Weights of a small GPT-style language model, trained from scratch on English Wikipedia: a variant of Adam for these matrices, 6366 steps.
Each number is 500 + 50 x the weight over its row's rms, rounded and kept within 0 to 999. Layers, rows and columns count from 0. Numbers have three digits each. The size before them is the row's rms in percent of the matrix's.

# layer 7 MLP gate, 448x160, rms 0.107, rows 58-84, columns 0-79
106:586471470465582507457471521513523527522519489464458442546558404475533580510463498556436533559483608587540483505595528498518583516550469493475524515542439570530516454460420385573451483534403517585420436428459504552486458518530514520433433546
100:485534638523536519485591572565564538537569479477485458470547587427495445490491417458473544604510535481505573536499569463556593421636483463448575470564483549580445425395475547463545538594488462532535499526476500581535518501459438450478530543
097:536476511542579483492442481597384547527404526490487489476507504522544565483501490583421468588616511475510499567528508434497426482484503451603487497521417441450435545382549534522403458579528530532492559520454468446469524416468536466504485467
095:433543462501515499520502485534444555463643478504504414504474469554522496417553423523455485463539456497481599486481473515641410473533536532487505532551584465502508485504506497478668523450477514449479598527460541465499471599453454481482448472
093:443430577481478477542526498486559554461573460564552402464469406431465483477498495470453408489579579556427495463593522422533490497535522435509484516511539401488534602483543492457538534589512469480463513498492551502487529538502569547472467539
109:526427539451614546477445564484446468521495377540455555479512580471432519458606483504505501503396530542591532581523559497508502450528464388505488506587453496515571486464453453544493458562563496553592517559523443469460499635535427469428473517
102:492459549449509467448588517499539514515477445525482523522491432465459523547483498474477402518475626581533463492477514549572531483520518396530484546508428397508541487575494380513477520572527545569472473505494390464437425542458430549369475540
099:440412544529529453537533368534491517598556494535607468487488494511552560520508382458507554515455524507418559436552633467502501413530519421489499565506497505500564480520537477424546574560516523433523562460498528540454544570476547518473447443
101:582517444511501497562444493565529443566461499467433499438438506488508438544509502461470478495621482502421629498540428533509528506575626517565512541517506440609373623499522544562479432465529561499551481585464470449572417467490526522458486564
087:532433492489487513555427444625469515544430507541462453488502429477458485476534502416457494508539491490565512516440558483496486464504477457482384524495476497475548412544524521383450444473473488533496472549492524528470572479415386530514563497
093:526515423556510466541433514508540503455472345516501426520520470510526453514359507524471505476499506458477470475435458467571470590508506518475553559390492440488586585472461529466469562505414474575461535576513529523570617518500379575514499538
099:468541523458482516450541498507616520545481417421497516443568426449460595542497472518543553479510475518445547470565556480448485424549505454443471541513531495469495479513482522481546478526479475528535480622569539529593525488500490475485514636
104:543479462442537477485545487469538554497546465511500439522546524461495578399511558437594433502535447585519503550471550379566408571479494420575482526464490429573406473534460389464499506558476436555502449523456479519428506573477510484434528529
087:544496554574547481512455416454553544595480476486505473537517537452585564514630512522474459522566595513439558473505503527486537523469581465481466564502582586453538586523505512504490486515462549427487556608504511504530509506520477492524551575
105:451462602477587488451459486508473552502572545535440510535502538408411505476537459497512490427490530570550550491555497542533562480564512401422509450617438534574565438537462427477519476510476414571466447472484463537507420534557487497461438535
100:502425453432559452550606471502361562651499427482528544483506605531514527418530522499518540507585460478443589475501441482516497454468507479523531577526363489484533448545544486476464549465507463427558640548547444472505463481504508520528531511
094:458429493495537547540531521482570514522493394424565513526499578550480395554417454481460533526484453506499456495471487405484547426523508513578575353495511457556502519442458507483621511442504526532534501522495573402484373441491533420517495485
100:523490531335423494504474491369538470571458478455473492447496449474406572514457512510447507474550486506529505571494487531538548488477462482564408612538465514606534524563511459489451525480503579485611482572520542522514529425449470577486434499
106:472443491542540527551422477535425499508496460500520492422434508434441540507551479552565545535487430548486436613526463427567485467526472421454513584523576490523448546388507622377543519458547453511584566518494414476479534521491599550490483446
094:487487530397427454586454498505460590451440551450446505576535497557469502560417540458552500554495405434502555508565452491543476496614487469468471512586490516583569513498487559565539439495460466603537509527566446533448387540534468495451467476
105:500522506441538486473549414380479589459524452567505500418522549456566522551476511540518532529562526545475599451568439458515492460560519463520402492498453565510477577530503526494408465503526481460512523473461532418504376510390488381419451586
100:512515466498580523517450341473516535471566424539524485488568467471489534527486511522481490462486493497517565581488493465534431443520548473472516468651548487561390488429489501537560541554467503457510531519418437481554498522398520459490490509
085:594489413438538621551426560453530567543518503501445447423463451516500497506508523548496507500471380589508482540500467520510470492478504476597541482531494579478466458437446469543528605538571525453484551500539528403505439474505445436424461453
099:533469526564557528476421422618512574471527448514527586388524511433618554513533447571572483519458433636479478578570521451470472557544522466557438486511474575455539537517448578522470489574475513525475576509416414438455499514513522462425469511
097:534471481463551500446588578485515484558545449451505420522545496435540569595495411587525579472452468504526531535580585495475509460575516427517495584508510556580491554591522424568505619506482431462530506474464411455440427588477572459531443437
093:541506579551515492536554433478583495522478443529495423509531539519505554512551495590570502512455513478547470513527492417518479522570529433495472525589500552551476537577398431507428494514541528609542419466490345558396517501433520523508466596
095:500586489389502381532467539508458552458525491558471463482527576545535456473536477492480397497482412528412630457692443456568492545476481537518481510518521535498485479481499526574469453444459433445542459590504623493465506518465493480523462442
# layer 7 MLP up, 448x160, rms 0.106, rows 58-84, columns 0-79
112:537504513493442529423474525469544491525517478469529446519433496541549522518517481505510487468428463503526507503437565487469453554558552506543465541408464543489451463497452466471557482564511533544479402481541424431507480334538447454443562540
106:452529448466550465548477525426467503571542570427437482569491470499436477495528496507489522498564489453517496531428390507531531575520448481526538568411486443455494477521536478473466521427482506583480534477466493543459594511450512606446553524
100:411518574563543417481516506557533450599502498478453550476563543424447540497462461480519520508432531579517425502435516489575433459552570466458491467540567399464572488406468519477478511575522456560499528565452437436507472474556496441531528406
085:516505478496465519511543516408482489516531430522491497617485371536473476492540502501531474547504394488547630484455438616568429489530466587468578490428563405474485483587502507492624556452439482543427504528511521495437529554538405414512509416
097:448531608494402467553568429504630443505437506562563482506480458434553554468467442479582431467550598545352502457535571557538552479495511450511474581533463419517525584579575563498529526450512504511482427494471498559614516453488489531501503575
112:563436475496526482502515564455419590492578514552509478376477456489462507448481489475448464451553438542503462486499484461519458497533480520600502499521458593538445467519461509418466460386478493566491480479566560496537469412520518460505471574
099:506459527514548535488616493377450538581621606540528436530473460515460583437469478490469480492603517508524557397489567529515399458437540493518538516468497453458506433514587486412596479474494477524415478520601546566479492530475459450452450480
099:519476554509500546471564497530532511439551366459570576536521436497561565501540539601499532543480478432475488505432472377435517452653510495496494494532475529473456465458529508520478547421514534559486481452454404522473487456411605495454542452
103:523458508553503466505569464482501451526501451434525441410537544512511554400456471511436573416550497472493491447476491583518549558509537484462543443503496490443490487471569614489421450576528569499470537519487493473475595525507468516468498516
093:377395454523500501588560562403535530488524611535532515574538519482485461354523504464523429459503569467469546372513402516556512483485540506456498474588479422470456520482518533592498479485558569450423427400434529463509516578501639487490500593
092:481506492562578484462474422499563459461529519519526543547572575428471444521480488498477498542340567505490493501496485572552451405436567526380544485564493370530535501332457462447475504509557399514458540518513516416551459604532498497451528453
105:470500528555675556442498405505528554479550354461478552578527421418496520542475483583473576552445494552568474579539529466488441443555477414488522438480525482465413398443527524525470472550478398521522522582531504584497581500531491417506468487
103:426453449536445520448394495395550435523474564435469416589531572489536539444543508468572544541522544453540508540516518486594575491554555521557497501508530476479570499540489445477496468497500540568516463554442535473529426535499471596468481476
087:508524592474573461463607478492423393515474479522436584556510460574454516543464483533550458478478534486464523492532459660534508581495491491416559470498435562541468405505533425496539515464550418576503511485557514533485494496525459518555507493
108:513551529504413523494498505485502520447487543475478511474536470583490476469480517536478498484501500454456498419587528474588529613506427502555565536504552481436576518484578480588524437566501573475424472538550525563536449464506485607450486508
096:513540584628510415477535572488537477437517460485475461521540449414466560539440488505412471525478475474477485550500563531533482498441470481538475518538508482508332494453567433509480486465540463548459491498479426519492505512531434502505613443
097:549505440615508549488544468538488512551426507496560486532446491459660548446509481565543511604524512506464619475578447525435453563508537472530484464417438451437443516491523543458469573451381511483486608424504502612428490516517521472526565469
100:618462522400483396403545457460494443538417393479473570504564512458459529561410518522432519586492477469461482625500509510556533452489425545462533533472438522583511541553494427481455554561521457557531521464581449424451419526473470460465469500
103:534551529539517547523380614523472518455484485437445493548532559506463423527473485553557588494421497447538526449453532449422516537542483436518450470537542433530542559553583470484508523459495437517494604484445477402519511592355529574514420395
095:563477522433446433548430494485441450441474463451435518507496443508492469486477525459426444541515435420498487454498498465522490501591482558424501534526507490486553446565346423575533466441395473556403504440597446509444432540451434517528544489
105:458456572402548528472557460397592464428532476553506491483553521466507508545467503504518468434445469491492470510563421506558527441554370555441446483553446522497530466549462465528575431547505395473547536524449601566487490561482490468465410508
096:539471478540485484532515526494518514542500537625533523428425557544529495480567499462550578518440530452452452535633463539467573498529519534575550469526544533604547463475325489486516451558508566454501477404601530533507528503546567435497490521
095:429498465464500474527464470476522588477506442449542447545600492483504619568493477517502518492614516505440558451551537420468535519532527413516425561484485505543608526565528509512482395494391466520483528478418477627443557539433505557547369611
101:538399588518608503498405448539425498506504545544515522581549499545552378447531398475458540496438570446508520494507564522564637543503471470464501458568583443495522516466418477485343561519430516555526523535628554450520522439478535462520448472
102:478561476483477485600494399519489599485475482537527529468490529576466533452463542497498510537579500574491503465486398426480436518540521526515482500553521397467478529383533620470542433522567508517520515552410539541485506594486558528503514556
102:519494445431507524534573467500384550463579562570516448519515412556551486532460555483478514499580487541445440522480435492582549521518477484564492584459552529472510531424573557468524455442463508431519499568418631448491491616470523549470582415
096:503503497525445569582478531531455508432508557551400503426446422537424374418519529507491481540527408471482436449538539563499515527395410464519399450544626531452476544541491477545473572371509470410503452448513567484476447582460463545537524528
# layer 7 MLP down (transposed), 448x160, rms 0.101, rows 58-84, columns 0-79
112:574496455517448530512542449407438484466546403436470490425559551574444533564505431471464564514463552433454387505526506524531508400546442575479472490551501477498542525439508492638459471468513549511570437489500490463481552554481532441494549401
102:410520452565503506582481497487500455507572546495433426480425543346523543526568523519534488512594491547560558531469434426463452517600425493480521445421525587563529506437548456538451497523540556479434507440479450435485438439421507482519457541
103:462507535503496431472528484503540521502502537526472534416515564516511448430500513569400574439489531440422522443474510493545452457490483449449391525450513558447469482522490468523541456430591409458470446562476507456568591581504468483425492457
096:497497484481500525532402459463461496516470543502558647461472491544507491522444592488453451529570509348507471555525442571433415453419419613494540508532492401472509512455529390427441535515499508502460513582484418527452460504472427474559520483
096:554505514485535548574498602453479586603480466475455512563447563569468554522435489594507517504493426443482503559494430539503537584480520446495563442540458495532540407533535469563512439568554519559502510524592529537402412501555484474543459474
114:510489449506459553524418610480483524567508495575535483438437585530522542453491510524455530396537467565594568518493510508463520468517477524647478393447512515567518509446432485482502472416571482423557450482552553539434520486505544412492561493
106:516514491476507450417537500484466603589535542559508461534433569519538454448446441523477466434646523572466559486508459557447454489487583465456545485563535479487463404514466583490640490482477482467539516514585550496559483463499487490456459519
100:413525549473488513547532408519514571487483605477440513582532594569462571451512545427604512493538523483443498398437575533393488572444527473423537519564485577471561530513534499530536512581491512548398573468555518520435501495506543520494481563
100:519636497548508458554485527515455404573491490375468509441556489561453434523448511440464421479534578422559562554495493395497536470497515513586538533579503550576526479466505540547596422398535608476526489448516521496532441437521507520518514497
091:559492524528495476510459450521455469567435514524433480482469490472470447364479480415610553454544484437606516493447531458505465441582441356545560556445552464494470506448494549456528506497528507538438482509435506411479609482545515458419508555
092:572511458519519535492477519418429447469516450512550452519431492443494452495562552485533596466493441430542490489559431504534506592491470588581360567488513527578418510513486456468502479513455432538496480532446470555526488512497461483571527446
104:533565485493508589523473511518485417532580487517441499456543571452474534432515485396463423516474604515449419451524474542601578524420426458559520544549527429519514543507477457526526587539506596402496457448580538502478456415464544573477510503
102:528560499600369593389446501442533496492544460507549445466515516439515589461501585509510558490457524580521410505490535593448575545463531499492572563478591445598525439571444567470506454471548471533477441570480478466436558571506563486460495410
091:466523471474513485555485586516582480392713497470517537455408477518585520500496562508516498529548499521535452460471568421513537491508586554464499516462525526506443447443418506555557510526466436440490458486473440505422455492473572581533438558
102:467504403504500502473549425521475471469479494490491458526641520521559466443521463417515394510556574533434489453554442460530404492590448583401493580508541526456455483522437436567433451595400483475564549465503492498514426548576539526536587448
098:509450450432525517512492471492459582426485500533419453504469543437546507544542499465590484474546518504491563504520393419489502505480574480556483503564491501527518423429533502539495518464562602446437424546464503574474508534415433524467536556
096:522543561506496548523614496504553518402546464549519466410511466479435426456505537638418489452530531504485525548496545503429414450563441397497386595545486468450501485543502372565533551557477522507530499473474592485537507479463502441489526454
097:449509492444442452452500476520469401538467454515465610477509518496486444405519593494517449591506554546419466513426458526526519500567468477484426490528395481521500481484440490555481442497529519553472498499505521379460438535504516526320596431
104:486516579540481610505476474476515488433528462475437525528441493503539419510538451478514526440432360483519452446501620488606498576549498605514569477484590499526526480516485499478473457461433575493498530442512473516526592613529549492563538516
096:548417507410475524453461506469483484584496474475435569476470482504510546514512453471501517535418498403426486577421535547558600466465493495481502515547496502473472567441521620495502540530488464434423383418512582557553593321521467526467424500
099:392646422416477451536399560502466547448565532520518566504371448442523530598516514503504548538518496498546501519509537389473386494499534599553533459488458477501531547450478476486540555507507493452543483467528492446529465524457563505597552435
098:510468450528520443483565561640552434622560498502550512543540459534495612452532459533557553494526443595539470559480524532504551436510503566516458496587529466520436505517458521514475465529561463522588480507533462500501355511582487448475424458
094:453531515538542458542547357553589467481577519507473544498475502527453529517638454471480437547430571410481510471517564494525515549403546497602459534483479476571424582619471455453453486531547540520501545430536502528535411528446455518469474508
102:527444484493432428529496545440555443472525489554538475553504548527461451495519568456431499474616441554467556415504568556565421464509457425486486571549581556562587382490541482497477457520442552532500468497474448529500440549559494465505556467
103:553560491557609460522474407568605503459616465433527550540544488552511564533447489492417512505515531363505495466552520489444486492544473472488455525560409443421436542492511529523525507659462483490558433485522499465388493511498477546475564528
103:590503511517506424400548433488523500504522485472466540514500473486554530551501505491437441504432521460449446505569468449525489515580477472566474545528403485460492553503509540617492555490485458448525572561493540373450593343398454484496490485
096:417444480444501427470430530500491549523495464485520511474464531414486556534485541472514595533480634572480462527406521498475466482489495563526456462482414487466510537517555469446513448562480453524377511464567529550554528544529463572453416448